{
  "n_head": 6,
  "norm_eps": 1e-06,
  "tie_embeddings": true,
  "init_std_down": 0.00341,
  "lr": 0.00186,
  "decay_shape": "linear"
}
Each number is 500 + 25 x the weight over its row's rms, rounded and kept within 0 to 999. Layers, rows and columns count from 0. Numbers have three digits each. The size before them is the row's rms in percent of the matrix's.

# up: layer 3 MLP up, 1536x192, rms 0.0944, rows 890-989, columns 64-127
# down: layer 3 MLP down (transposed), 1536x192, rms 0.0843, rows 890-989, columns 64-127
up890 098:473511530528502498520519475505489549489482532469513465505502486494468504553465479474503491520484478520475525524513497446526547490510473503542485498566532509533525514459468499486480502519449499
down890 101:508536477474521484520475454530463487475458503495519502489526551533496488534490487430501515488478481531457520518504504444501522506475467506494472526521512502507536519472487500488505515485483475
up891 101:490489514520517505498518496503498467456492493430511516523557509456459514521472521531487479510483512495471478518501470488450494535524526503486551530523519556475524491474504521490506484475443503
down891 103:489515487469517472457499466524475525526529510521493519496466507504506483497502523516519493492478496476478465541466517498453463492488506501484521513541488522494464490451504463553535517494462454
up892 091:526512505499520545501465514525536498516505524499499463474525500480506467466463464516481474518497456478497470487507519518501488512485561502549536510495515515501523493496477515469543533476494493
down892 101:499508488505480527516478499489510541470520515476503502465553484485507518476485499497532468527533512503487498486483511499495514532505534508505525552513513524511511470510447524406538529513492509
up893 105:489508519484489512432537468499509510538510422500506487504498485530517461524515486519473497535519543490523453476493527492476479524455552498544510534487494480476497537527506503492483473524466516
down893 101:502484543507528504528490481514461512486490519453493488519516553479530472510498508477490486515509494492499554501511512494460516511548497496505518494520498483492466552489476541444528499541502494
up894 099:523469474505504496459531505493525468482496432502510481529508514506465494538475496480500455503489502477526467514499496497481454443458515517483532502517492467490539495501483511501554523492483505
down894 098:541498457511490476462502502531495487504511483499532489485498561515520510529515527462531505532496516476484542469493501488529504536468483433486507491517507538483474467446426499511504509489520479
up895 104:554515499515475502467479473489501518493500470481510510471550507453461510503481503529530464513513522484499513527501489504478469498505474511466493518486485489485502511538477531505529499490473530
down895 105:479494480478505498459503506490511509511528492491490485479469497475486557457474485502452475502497503536515490521497470508517467484479478497468531497555495474538477537539502466424490521491452506
up896 080:532479479544475517465465523483502528506534459490480500478512540508489483483479474551479477524510476493510502516493517525478503511486450515525524513504493476500537506500480532480508483504475505
down896 071:503491501506481552474491522485523498487510443460524490483494518520491467501507505528494469528483492496508509519501511535488490497502492560521476503501503492508546490492527529437497516518451493
up897 107:484479477498496533509526453510456508515542539418529523488517467455458483498485476468532462518491511496467535494529507498504476476502492529517518507489507508509519501516476482444492499494504502
down897 135:469457515496496507500479509507526496513467527497486497464503504497514509498511518517523535531485516522522508483496467468501551472525490506504543540493485496531452536532515484480550452524533532
up898 097:511483495494483520519471478478524480504517544471520501518517447481509495527492503476528483493515531485482497474539458548474522487480524548534535524485538493501537529543496518480499518505471485
down898 108:509448513489489523513479465479499467526530555476510509511485486515513465507485515511531475486536493496526515492535484501468520505446509556527479511484486523531511523527490489482512524547470511
up899 104:458511496475493557519531471487537522484512539458506508489476542486498494467508501503519461533510482534502524495524503495493479491539500512483537501523516506542522494488466492469487482487516518
down899 115:489488535503506505517534486508530487499506519521505557514501512456554524518483514483468523522470554521480510539472509468554469479510509495503533489477515502509491566501493503457532464548425497
up900 098:540483544491471527508505475537498490519554522506494482425486485439521490454476500506519489488509487520517478513522515531543508517505478518544489509493513475452506495559490499483524518532482520
down900 080:521496505535491494538514514504492519485470473535523507530508476505487438517523484442484490525458506477521553466526495484493512521523484495482524516472539490529532537484492461469529511509541507
up901 101:517476535489520520490498476507461514500501496495484510477509526522485523469471489499498482516538525546520478507506473520476487518467552521475497499494567499509537514492467502480511518497497502
down901 102:535468461514539525500501524542548500475492520463495556517503523474518481519495506488462495526493479467469514478534482421522509495490512521555502475488472499480485509499475501480486471525526548
up902 103:566498493480543480493535466450509496453487469484503450493508502429501457485526522504551507500488537481475525480436516495523486467501513496503502500529473490463491495488475504503503489486516529
down902 082:450504483491546548444532468497508506527489527523489491549469536546486511496504492456510542478502496505501541490556507494534473493501464487488513508464494493512485491533474483468477519472501516
up903 103:485461527538497495502509493507515525494520511476496463492530458503481520517429474491475479495522502535550479477476522499502509528494459490491497530581545552489533518479487484477534496529456500
down903 098:453497527492524477544478466480526485486492483509462467535535529508492546570519448481456494526516491501533527479503513522493475505475506467490484540511505493519512479472519489470511492505486498
up904 126:533492461494494522477459512493513551561476485486508515477483492495483522513497502492535454523482512499519510488520492532527447492508506516516516521500505470473535527520517513479528482489510455
down904 139:461549496491489511486562506514507529503464523483503490532517434496505540508498474497494458471436509497522498497498498506511508485461528487487505509483566460478513491486488506493507537442521501
up905 098:537465516524493525492494495475464503534474498509517493478475472498473436486470499505535512542538484480478486503484476496469526533458495521469485488512524444491510465459487520478496509519460513
down905 101:553477523485476515513524527492481526492485506541491503493479487534468471486494544549526542480502502468507515513510488526504481512482505487467466464507515475496499446482451477460525486487451525
up906 099:507459488529489487478494490487485498510505496512511486478520538484515485536542487518480484507503517504529534468550504542468476460463515532518529499490494482537511542490462527486520484497492473
down906 097:476490497485473512486507554530450533499504466552500568478463455459445552543445501494494466538507513482468505523505470500466503493524564513479514498490512483486522481529454506532494537498487501
up907 118:500495506524503541453499526463507565504569514474498488510527476490481466452501430514528502525494480504486483512491453498504495500528472554526488508524491513497482535485519475463488468532473516
down907 133:495487568489518494487508523481523543519531501494520503490523483524493509497535473494459527540504521554512495476518491495526452451510508485515518490488499490486468514499537467408466488513492528
up908 100:539465477467526474464520512494494464530478458540521481541526472457468443530480505528484465513489493481490498463502530521472446489471495469483537504522508458468510505496493519489493520494512464
down908 092:493507447501524433526559443494509510513482557519456508541470504532481529491516492509491478482514508506512513468566513494505505471453475471486498461494551503528522427512455471479470512507489492
up909 083:501497493491499520425516503505489498462536504492523503520477521465514483490494519541536491479494536480513477511493483468449489495502493556501507520495485489479528512467498548461505516475512493
down909 083:510493479492498537465521513517500498504523485519525500532491470499483482489494550531520451502508520516512489512502514490451490506497470533511518541523473497476551503455530549403495497489522502
up910 111:492468484476515503517483488478524503514506492496459490477468485457467462465464524517520488506501509562492490459496531500520517466538472510512527506539502511478517509519473500498534530563512521
down910 104:476500469493478500523503502472558469517494492515470517474536506488504501490501523479484492518503493493468495484502460519484472517496557517489520542524508532488470486527552498494481529468468512
up911 115:523509495523525515515477469479487508463489490475489518464472501486500450455500442530484517489519501481493488506469495506519513481506507493486543501518521518475513573511467515451486515509522523
down911 108:565484458485507503490446491465508489469466555537489508498501498506488550503512501513496497489507490541448494526496462488446506542469458479454488493510507523536527495484485531523496500533517485
up912 100:539508495509522539499486530487521515530494537490537523529503520512474437525480495530515511529487496484551495496504453503452500468492495508474517501500491534491488537514477500463494459526502449
down912 097:485504532502500552481501531513457498535492513529449517483452487517482498497510541497505503489492500487476504531538483517511473512491470491471527555495492501472541508502489446488488511494522506
up913 100:589509518517511489479499495518516556518508492475481495487516492474507512480461490471513505497491477543523499522494473509498523511485497485556543600524467509477496482493497485478473480509504482
down913 112:510535494514476484477472505517477498505521545502552512482469515465494480542526494508543493538503466481497470514490489512495490531476513498486478541492486516508451483541516528522457442538538490
up914 106:510439486495478503499504524450459480524528499506521487466521487489514517486504502513473491523484541515490488462499468510455482460505502502503505526524455523497529497525470511483483488477473490
down914 104:492490506506497494507459478552540477483546495547466543506495528467483459533480527499471524430488517510497477481523493500464513506492498480518494544519494498527478512487511484496453492528499500
up915 086:510432476494495554505525512508509510502486521450485470494462510465492508537474492517501489506521486495528447487532510541480492491510573557501508517485539537520532519497478518458531512516485440
down915 092:503468491502490525501545496469534508500534524471479502477491487485477499479493479547527509513498517531531474494508478489468485475474514567484509534512526519487490507502483539381481484498477456
up916 099:504509473528470500511516439494520488494490498436505477473492491484496536524517462473496483527499526492503515477533481477489540442521492533466469519515479520528473519499505483471473491537501497
down916 113:497514478531475503509535472513483525510529527478493504516463483527483494524486500537518506501498496521519460498489508485484488495497518513490497510488503498473473468512502480486496490493534497
up917 085:514497500464516523464524522466463516526507489529520488482476509517515515524489511507498497516533500465504439501512506456474493537485527507470525513559480465449532491478476553456469521488492433
down917 103:511481520522509542485497506487500528541504511533497501507463493496498473507505480531482512569505505477511472495472492471489482469491530509511470502532490462466510516486454582407446511489542501
up918 102:503462488518556488433490508505468516501497495498515468503480480413481475524491480473512489526507506515515511454531492502454521446455525491508503503504548506512526503525470504491503492517493517
down918 111:511459496515472500470475450533466472507445501488481502503472550528487483503498513514514517469527517509468511469531528512492487469503518500501483527485507532456527501456526543489472511486508494
up919 097:521517514505512498490490473508489479489521559426469486503500483447468480481479501499497513466518441532558528473526496518525487510532509512534497494500533494502490497500471497480502486499499519
down919 086:465487468498484476455502495473524485507498507471482512516471506526484510486467559538482530466509541465512507508495516484542491503459477469445511532527510499512509482494499462546495547456512518
up920 110:470521486489505563483516513489528498492526493520538487510494510456501556500484467482510508509487521488504479530512516520518473537462471477494534499480553498459509495537519506474510510469491482
down920 117:533524495467492452522498501509483501457489502549534512479515505488484526495507522453500507496505526515531441513521517503541491505431484500512499467550514511462528500450513491437525483491515475
up921 094:483502472497526512483517487505464567537500513485477495495507484504490523468477511492500496516532545487457446495550467497482460509509517479516471511510517497540506494542478519495510491487492535
down921 079:454478485505467491516518544533510472491498527530507473458508519473484533483532473457499522498499504493504525495484497467522494487527503494501551472519500493521542529506460521440539489443534462
up922 091:475490469476452508495554505477523517452555426492516495480492520447502499497508477516542474519477516512477493491566538528498504517507527520493513528525494527514502507472498533484467503532489501
down922 091:469476508520515522497522502469523486512534493538529492505471506492528512518506479506519467533521507527513495486523482492503487487503505520511519536495497538482529476456452535414475481490500441
up923 103:490526473491521543508541519488514509522531520472519497487556489489494452513487514479527496487470476535468518487499493474486458463532469553495505481517546526459486528551468503477503484469490455
down923 106:501509492522444493467488501513529435521524464473501492504515498520473451538508529464523489493480526511499468500520539483510518545491475491491499498498472508532498443496512454505468543510507518
up924 083:518462506484457540465503542517481535511544483499494500503476462511497515481475512507511499526489492482519455488449514434501503530498481526495498506530502491496518526509481525456525478545456524
down924 106:534456452506506539442494511493499527476521486479536498526452525484477524493477486511510498516512480540498463507498504464472537474505508515471489499517492494457489477507451543426522505501472513
up925 102:513504501498532480484547490488476466472509468504510504472515441470479512547477467522508483497467542532536527492516548480491492498481513500500555527534543514448534486481489516495504520476502456
down925 102:493518518498471510490489505494520523528484487500483488457506548510478479449460507494466492522505487518485551493510526496456489494496500524466490497521460536503504475498452506469499504539551456
up926 088:502505471491475519460454480507499522546538500486524463469513493488456445495493509534464478481510507468513513539517475515493488481498475506543520516481502456524501537480437527475550479546470526
down926 097:521506488506488517515497513480538502537482495485528486503486477500481473521466488516471447518536494488494504511504500521478512516507476538502520540482523480505513535484483520399529488534484497
up927 099:490534533506514517517532494455482517491537516481500499489540487491509466482429484475500504517455480524540492475496491495529528488512511515548516529521563483473494504471498521474486538500461418
down927 090:458507506485517486487464537497480518511517490496501485470494497513540513498493484505480492468495485542479526507555497510549489490466487517486476476494511529484510462491472522461543462479525503
up928 090:479460497493452538487511529459518494529501478506507455499506484491479488487437511459482490514496472499440473467503535539536505507505527563546517522510483484471521501493453483480520534523446508
down928 081:462500511465478485491533488524475509528506500519519498512519482527470518459479466469521497514495502488467497559520510484521524477496504521499511496504486518531492480536497515453530475532513526
up929 100:478508462520488531492464472500517508491489529498491474469518522500474489534485455510511454514526511485516551516546482566518531492463476519500558504500506506517518491518509520459525484500489512
down929 115:482517483471497541499518480502467487510532504502548487477549510470510530501498511468488495511490497469496507488505490544534515476520492519530519532505475511485533455505503443491447482539458507
up930 122:539506521510516537434490517495511520482494506447519495455479493458494521505497481511505448490487486522523494506462516533532508502504541514572505518482500506531495527509475505493481544448492488
down930 127:511495499495446491511505458521486500546496501477523483486501504471509495487509469513471512480502500487465439479466512486510541499527520473518509531463524537496451517537533479499475465553519499
up931 094:493497467489515486502519523443504507546477502492511529532443462475464475497502527497505507536524471475535502498471491456518489453503475522504482514522479511502496493533504543476501518467465463
down931 087:532510490504502455527529503510542494463474511542526534461509503494470504491466518480504508521501473476462516513498532572477482482487486507474491512460482545473510499513467514453523500498472506
up932 093:532498428535507531496503498473525498445499487479494479473446506467485456487529545510525508480507493530482523533447471505521492480498466505525515518503483498491509464488467520498483447529474505
down932 071:491521527472516538457536502566470513527504558516516493496523462505517532522482497518472499497515487497467480486531516480490516460482535506429531497489545469501466532525506415480509486510487468
up933 088:508493515492458525512480505478495493486556520490503520463516474511507484478471527499492448518481428491516491486532488492503528478519508569532511523553560493460557538484500520458497503482440485
down933 100:512486504483486510493520481514531481470534494482530499478540503503516520490454509481510479500512482495484548501526529486490474507482515551512491511523510510475527572547539517427470476494497502
up934 108:487438497473461459503485439512484491539517481509497509484470525529491468525514511464483447510498528469533495495516473535504502456536484499473516532485506521518490553511473489497504501549490494
down934 109:484512480510502496495504480501484493470487475506519520496565518546485460531558547507523490531530506499496469488485505513497492506549524474506502493484460481483496528480493482450570490526502508
up935 110:470514514466514488481528476469498529525517477511533470503504523502498514514520459452471475503509509490510519472480480477466495533505502556520518520503487555490494535494513511492527471511470463
down935 107:510507526473524471493533491497515510503477487540540515467530517520527534496539487443483465505480527486487533492451457494499513548457501512513482504538476544510496495509509528536520460494498475
up936 101:503487460515517513488513483455485475490510460507519536525458531503479498473480505507532530484500513503513479452506493558492517480544496514461509497499512511491534501520434561502504499507494537
down936 095:484511470477516483527469499476545487476504518454537497536550523521440553474518532549509488489483496493483492542545553493464511502512496504457475500497535502525502517491522551518482472497516519
up937 115:502477452510529506490493437492511498510552433520543498496468523496490461564503493478492467482493516520514506496508499486521488447448481533521484510495511466473511496500471520478530481501474490
down937 116:479528522508483473538468493515478512507539458500524495524500470486495490501528446511475488524461506514525537519492495505524481493472492493462514495486531468487446496494548505496526524528498538
up938 094:515448433502509510477519475488507502493503479516481483535517530481469457527513523460518506526508492484453501449534507517504496458500505510502499519529452466515524501488465561498479499500465497
down938 081:489518511479473517497497540484495538505509508504491500534528498511534552534486476469513483513479521520508522547508427472481476482494528436475499491462564490484525498530488543464485482512516476
up939 099:538487492532457496512470492503479513502542518452518485485559494456450484474468487492512512501479474488489485478500536501494463493543495494501515518525502536493499495501459521490526535467501525
down939 088:506516535491509549495523516494466490500517508536559509500499500468514482481493510554505511484456526474534480527514488497480497503489529503512485499524512501511457536491508536480501463502508486
up940 106:572511518517528503500533491507527532499503539422513498494477497487506527529456453479490505459540498507499452502495517504541503503501526479520517506533504510472496508510463488489505521492494499
down940 098:470527452550531499501535487474478498476516537528488534474508528506476519467434534489487527511480478468471477481491500496498454497512494506521493546455533487509474487487513488501521540508478485
up941 101:504507476476556517507507494484513588488508529491519482528529453472495520530468493509504451555483515464523460522468497501502477502491552511519500499528506516467535512523504517479552567494442456
down941 094:457512518508500501464485498527459499476509527493536465505495522538489480543521551483527510533521494472503505534490538519482475463487537504502503533513495491510479466520450480455489477452517481
up942 094:494485505513480484513535445474508506502531518465477480504486515502486488493476514531505492467520532507560540491505508547494528480545490494477495521530498547476525514485484508460523514547477498
down942 079:532499466516491508473528540545516538494521494497521484514522477482480547459538538532530492501503519495486485494493473472460538523468499549507519481460529492509487525509531478515465480463498518
up943 103:522437501485483512468491473481469491513467481498490486489510485487492515498483481524553507490491500492441462504518480515513497500473506486514500561538483528498519503532452567477520527507486504
down943 124:517524491459506524496511486485470507512510497507507484509509546519491520521504512491543501505522511523491524487529464468525461503461532468474509492498502521489515504496549504467532481569483482
up944 094:478502539504482534519511505520473538520540498522528523528565507466490497484480496522480521525508530509514455498511505463506476470470522491457510542514518456489487491511502496511494518488475508
down944 084:540515495522496482493462523473497482514478491472497508533482500465490522532478487429543490465526514507504470487519482533501522493554464459472507481487464516510451464481471469435508511510493470
up945 098:468493510468472508504504507430532534530561509439472509500471483504522525533525508474514472489499495499511480498472510499498517501492514556492522530491489500512531559472494493468482479519484468
down945 086:486490499466524453470547530496468504498531506487523470537497504466536539540495488464499491495513480484497477464509457534495485499486506468493503517490483515483545475494546494480475576460484504
up946 111:548502511518504541465471502477472499476515510514461523484515548459506507493500482482519512511538502456487485488493490548507459532490507544495492529508518519463544512495446479486548475510457496
down946 100:529478488479522528469493491544523467467512512492525478504509507511507519534505490561456503511463506489542497543511522537513517526490536475549500480473526533506458533540452522535491436516505482
up947 113:483485514499533521468527470499470529507507511459543517494491493457498536511456469527513483536522522500488446504478503483504530506508542491515522535480511535464496531473510520477550515471506484
down947 148:498519504514483481500523486480453509507485502525482524466451474531531489502494494495494507472550506488487458496501456482526480560526488498496521521510517565507492487509493476454502510506536520
up948 108:517446498500494507501500510479507481557478490463521467487477540482467450530452507481511485503531496500514494509495510530484494522510458525511505526509517543502517482488477509495532526479483456
down948 107:478466523518524490485462471476457484483453468486534504495519514548517479485502521486498501515488503526452464476494494524515482565531489493495501462476481534505561469485452511534495516498513505
up949 099:485459495471477548487480476502436520514528514461459502504529511491482519493531465515491482536507565511472505470483514499447458516486491506521476521493523495518531506472489518490479466478473515
down949 094:477495495526523487495509497528519490473524518447415470516495500466487502480504465490477512510513527514487510460532506516479508523505521521496389486480515495483458452538478483487479506493489481
up950 104:503500514532500494457470447527516476474484481508513482465527482471517510498497451521503470487496529499575490467479525508473504496497503476512513575481537526539537497495504518492498509531506482
down950 115:490467519488536489497475534529513466507497468504510490532476518504501526549537492498453501523504506556516512464492491514548521465468457444489488520517485493535508543483478532508546492481490508
up951 096:509529484503468529476442489489492511533495521478504469492464477503477493547497562466528498518524448464482454488489503486470485471479509501518536550528513505519535486434530514484481512483493444
down951 090:519528513537544525444492503518464490504518483527476485485474500568512520515489516520513507453479486496511506518501527497442482505479533497494487505467512500515485512499469468578521489482504524
up952 093:503503485554486498518459537534540537554500506492539502511495468515466492498429470460480515511518461541486508524503465520522525485520522514522484511484507467504528527490502525476479490488520500
down952 088:489469502490493503488545503512499521485510489521489510500499506488514486474465498467483536519520491489490480503535471513468497534476498492457510509510541498501485503497524539529470545476472514
up953 107:543506508508516495466488469524501511470538436468516501480529508478486510516490487512468474483497511509552480494501514512490463495538491548508494516489495471505544523481494515486523480493487539
down953 132:498496505557505491507513496522523476562528466478519526492528510478523471505480510502557475490534493550502462514517494500518467495516481510494479521483478499515470442489494508487529537553473501
up954 099:520469455466507521465529506480471541466532486472501474499515437507480465514460523546515457517506531545480475496491494482502488479499506502493494516503485504456546555464488510470525537488488471
down954 100:526502518501526536478515531503510515473479476535524499528521482479500451512526534505468437524515453495484514481482489533484496497450524488533502510443504472469503550470509537445521482529494458
up955 113:454475443496504478496477512467503526529508512499551484493442517493511520500478528492521487551541491504514495472533510472515493500515481534500487492473520496513544524503509514456512486531497508
down955 111:558527523451469480520524493446484513527487467543503478447516506523498494500528536475475464482507478480509525479514491533514495562515482518489463502528521540481487485476506478471525484519488490
up956 101:494521517464464452506531478497456492512518523501509507470499466488531470513493520485534463506506484525502516505539542550507492498461439514541495542512469475479516487455512531481499462481487497
down956 086:532476503503487533478421533488514465470495484531509517483480466505520511492540471513495515475496522559471481560491490537521464467502507496519512480509475509511495464539502494482513518527492492
up957 101:503424492480509513492474511472514515468544499485540481495496493476485454517471507514554495501534478478539485466475515547472513491484485546525484515483467499507516496503471519473516498451484501
down957 098:531507516484552537528482526472493516498480516509492511472492513451549467486506460525520505487490464510526487511488458539524497469455515503498483497499510516506482539523496489493509517474482507
up958 107:543520531471480524489481484472449479500502502505483443486508486492452516472507501495545497516511518484497505501493516516503482507523511469466540533504507530507515515517467520493499493499457508
down958 109:492491536527517547470513526512538500450507481509523478508518471489481529498476496500545454505501499508499538500478513528516511517491541459511510508518497513494514504535540484512506471479520516
up959 102:544543510497476503496445482510524526551509523479501517491481449492494456465476495490504489548485520522527488519501526519501477483501501536500510500528492458508471546528512546501504509500486501
down959 102:533484468498532534487457510542513530508484571537490482509503489432537455544516489479499486488458523523522520510494484507518490480501526506456524483489485491525491517524509471438492451516500477
up960 100:524489511510508506508526512489521519536554493428515480498557479503490474479494531491488485508486493545519487454499522521481530485522500495534516522533508465479496551501442509508492508509501500
down960 088:495490525544505451496483516497506499483503489514477506496538470424476515500533466474538500500465443505489464504499472507484529483510443488495505502557549511506441530529454500502529544465497503
up961 099:519499455489497519493486512439496518492490511466526483535554537509454529460486494493525477525466531460536484509468497513471503486497538517465456494489526510499553527513425518486525511504502487
down961 100:481508479441511473503563542511492494513493497535513465492558467475500509538532496495500522504487468490473481481492478498490448483531480477479492520497488460569450489469528513510449485543501525
up962 101:531451483491474505489468487510492498490490487507532471506492526479482524509488489496526499511494491477486475527513535442532506501513546525481481524481537513538511525494466485482465519519509470
down962 097:485490459476492514499507537525515484452474489503469504455504462484477522512517484514501505463523470509464454555512487480529551515472488502494478503519519506530492497506500509512514542472481545
up963 097:490474502504464499455453463508542548527548502474454506496479480505452457500483498499517507529526492492490470481513519524489487479501528517517494518563554496511503533511529542496513504496481472
down963 096:485480462501483487489482477514476515520491492523501550469511507470468521495457518510510525546497555471517522534554506504461481527519479482509520496498530508507513492499471500540482509484466501
up964 099:490460472522488485478512449485463503538490531478498483502497467503492505513533484529494506490521496528532478493525529484502533460523537545495515535500509474523538527512458497507484472507524512
down964 104:489483530504502507484506482502455526473487532472496475515508516479495529507420488505512487513484544503466446497506491491470531477518500526514530494505480506475508527513492496550456501513549508
up965 104:481478520515490497513535464488559528485515499457508488501497480520543466500506507539525458519503481514543491477479516494507503473494507564542512553539455497506510551544483521504498529486466480
down965 097:515477548444530474533537510501520536505534484519545509469463475523489554471487495526536465557484475461494466471517500513509452536481516500487502507528490475528459524536498498488473491487517518
up966 110:512531510501524487453499490501483541517549505489484555508516519487475524499483513477501504524481536492493485513481489483514494526494518482546530505491519499485475506495481479481513485468474502
down966 113:485520547494505482513503473502514510510507556537531546499489491462513518501494513471479498497509496474467522551478464497512510460500517461547488513493482505511515505477530495471478445498504478
up967 087:442489515503463508504523505494528500553536461511500510527471515547496489536514464499486501467530493506530438509500488525523474463492504503521514513520531508525533504506492474491487474500485520
down967 076:499475479479510519460502522485474495505547532506489487466535503542518458508504517506528510526461493538473561488506509469494538443516500508504493474490498472468520498553524566470516511476513538
up968 108:483511495528497498472510482466548519527498524501507553533487440470495503453481516542525495493463526469521470498496510516539491481504471530493522523493555545470526544515483520484491454510484486
down968 091:489494485505484430508479547509516522494446571488514489487472489492509520512528519545519519481518487544442533516497491496491478522449465480521511491483482541492540532459497495478497490490516482
up969 086:507463524517509529490512509492525484500522502486506488481539512498512532493532545501482497484499490520525485481465463447463493520489530514503495502507488503508513555457476545459554527481473481
down969 114:525470492483506515517493521471555505510507513485492482491523510490502536467562491483473482496482509499495488474510484462494473517507483502487493524472501479481524511447457573415547507484507512
up970 105:521471532514466499460529517490491551501512521440516491481483534488465506503453520503549469524510455469531501465496522494494499495540510508484487538546453509491512503480476520497499511479441491
down970 095:502543429512490520506487473522496536503499502527527484507470522481461487519474497505497502502487518532496531448495482553493521512546497539467526481507472506471513453469473494493527477520502507
up971 101:521502520485529506525495475510508588508527492453506470493531576501515526515487502501514497502559491495470498540525496453512503468489516494512500492557494496508464533465471495483478485498489497
down971 102:493508525477466532568438517526493484489498527542491504502545489533506516478513469516490475472484492499487500503516545492478497461511544464473476544507468527503523508492459472434528531470523502
up972 090:522430502481448473482498469459504494506511485484481470477477489519522473522534522512487467505562526471539488491499510528474510504516534491497548547526497515483545510448469475505484516500472512
down972 082:521529529468483492489540515491496501532485489490496500505490482565494504495463527517485461505495527492531453474510509489506502488534490509515498508486483456484537560484534439492456497523523488
up973 098:493526518510505515520522471483503518503502498481529506438510505492494489503507448508454525492519479467546516523501487461525519495526509542512498502520471492503473507498451515457498506510505483
down973 093:538473456531501491474442481518489493487449483514543519498499484516507491495559466487509500537522526522506481509459485484518469533499512500491497532500475494473528495478509510517545513505513520
up974 103:465493487498529521494534543441463511517518525488522514484545507476507524495477462531496493513547496486516516464514491511464449498508519511508517486470532514474537515490512495478489483478500500
down974 109:468553445495481514531517540475469485483507495528500523507578518473489510462503505471501516505491489500513439485501515498524505486477487540498521481498514512470495491446520528468522480529501474
up975 098:463470510472469546483533503495499515515530454470472514464468520489525491543497501507497506512574519499525479502487544492470492462511568499492516524539502507497510501510476534493516491495505517
down975 091:511509537486525527514502475526491515488488469564500513469492478508475485501518538492492452475502517475505490470526537464511536490489559557533533535534527506531514501502484474477475469505546485
up976 100:503469514494516509463520477471471500548509473489515475531509472524464457547504525524538468537515496487547510491470503489505527489468505482514511523507528456543496489504510529494499498489477527
down976 101:477483493509528501477507515501483501484489532519505457488506534468548477515493505526515487511517504514500519518522496543512491512512536458508438493506537470525498493452532514427530528437467513
up977 100:513471499510529533463502513444501502512528477500537497507449525502525493486483510511517507504482503483495487475466506502491492505458514581517495500559517557465524537500473501483485468487465452
down977 082:546476489545479523479483504472527510503518485512494531498463486507508456488496528478530514522515454504498441488512507540557497524480519496508492517496509533506484522482524489506501529490497430
up978 105:527551437481483493452478473459457497506535486509504486488478512476511469498538525475471499509512494500548466467471487540478488474484510538489496512509475476523512492476481548497480462538478490
down978 110:552497503498426466509509461498508526513529497488540465481489483484530456497506492473475515525475436490504530504498525527475473491493500507536524504445468527510507496501446506512506483553544461
up979 099:513469485478520530486486500453471509501506538523481458452515525463513498543491499461542457519494485499510504521513447514493455466494493563503522529540544523477520521493464515478517479549494487
down979 123:472482513528518537491500513491488494526532499458497512470506448508470460506510458535508468478472488542536497494495511487521515476549477542532497498525466480462476522513489499459502492514505510
up980 096:509533479469542479497547467489544464517513483498472462504535527498466480505513487547482480503492471466483522545522536481435506491453506528516519516519509479469516488544502498486542501506487516
down980 091:533465506520519490482497485494473502489534458500511519515515481496512478530500508442527506516533514496476474484483497484505494442491504482461466552502531499493532470495455548478529497501526453
up981 087:516488478497497511472521526510510486448485510455544503515520479477488499523519501468503486500476465499488478525523535457459474535509518521474520522482528510483480493486522518511480545508469486
down981 091:475519510495511522522512470484471526540483480550491474477520507539515486497490498479505473510532524502502540484494442527529536455500476480513471460519496493516529519509484487417446468487510537
up982 107:491496495458498477502516477480484476489523478498441496428489485536490478503514524496491469500483518534486499498500508539524464509501468506499499551511534551470522477476511503471505543476526500
down982 114:515508492502527500484531541472477546501480512505481498501464499464434464523506524464461531450422495520457494506508489475503484518431508510519482496516546513480495491502489523505481547467564495
up983 119:509503456537500555482454474473472504511501501459491474508536537490480454526533474500555414499505526494497476488525530510459459463482516505505477503497499498525526516524431538494542498504457532
down983 119:515496515455444511498508471491520503535519528470520468513473489533519512487547502505522503485454493463513548457461550488510515523536502551467456512496469520571512441473496470546477526527491491
up984 107:512461511535505540501531520507532515457537535497516470529509534480474505517492508471502479500497479518567474486496511509498521483495501568517490502570530488491542498494442508478522522508461512
down984 116:509456503549478498542521516514515522472506516484497525486488532466524502471536477544537493480499554498499492476428538503559522463441518499492528509490516480500492503520497499441507491491544480
up985 109:522516520506529508528462518519491521489533473510486489511527534489515502531446491474475497515485505532506509519469506529518529471485510520514496515515537450431513526527496476499486552497476439
down985 107:483463490489483529514518502509482486516498480538497473533512454511476524529499488456489492503503515484484537478481503563508512478477530514450480520471499465506513482505489499520506547470469463
up986 098:486493506507476484510461512511489505535496510489441513453462497516497497506500536465518478515499531471487490479505493511518503487514422547562531540535504525510509495495525500486526491570485506
down986 094:542486491484471496503499507502526495486490500523519540508496499516519507528499522555516490506502526475476471512498496498448480519513510519521484496485479533499495471503467503471486505461500468
up987 087:499514456527474510493469477495485551546499483509510487471527492489489491520477501484492468479476523478504497449536492526490472491528447490495484522508537495532499517479447489488493492533509494
down987 082:479491457522488498492519512485488467455507494491486503512461500550502516539492478485518499503436488472476483532487480482474504531513523484503522469511516491476494504493535512560469487498485487
up988 104:524491480532478508478485455458504502481478491528520486498475438492527467536468442513511493499474462520528510525484493519526507479468500560511489517527555495463506472508493517473518526521451482
down988 106:537505527470484484515479517485518463458492463503496458512494533503483498530461517509517502531505499506522536475482514468498456495455522456514505490527537485466492516501476506491498530498511520
up989 100:554466519466506508522469493529477490470481453499530502484503474456508424497483493518514499492546483516518443474526501518513472499501488493494494531490507461522520554498464533472516515489516480
down989 100:535465488466511468474506513466459445531508513502509550553483505490486508477509519480495520468535520480460509502522498521477444499491519508553509528509501482493504510489517492471478477522496486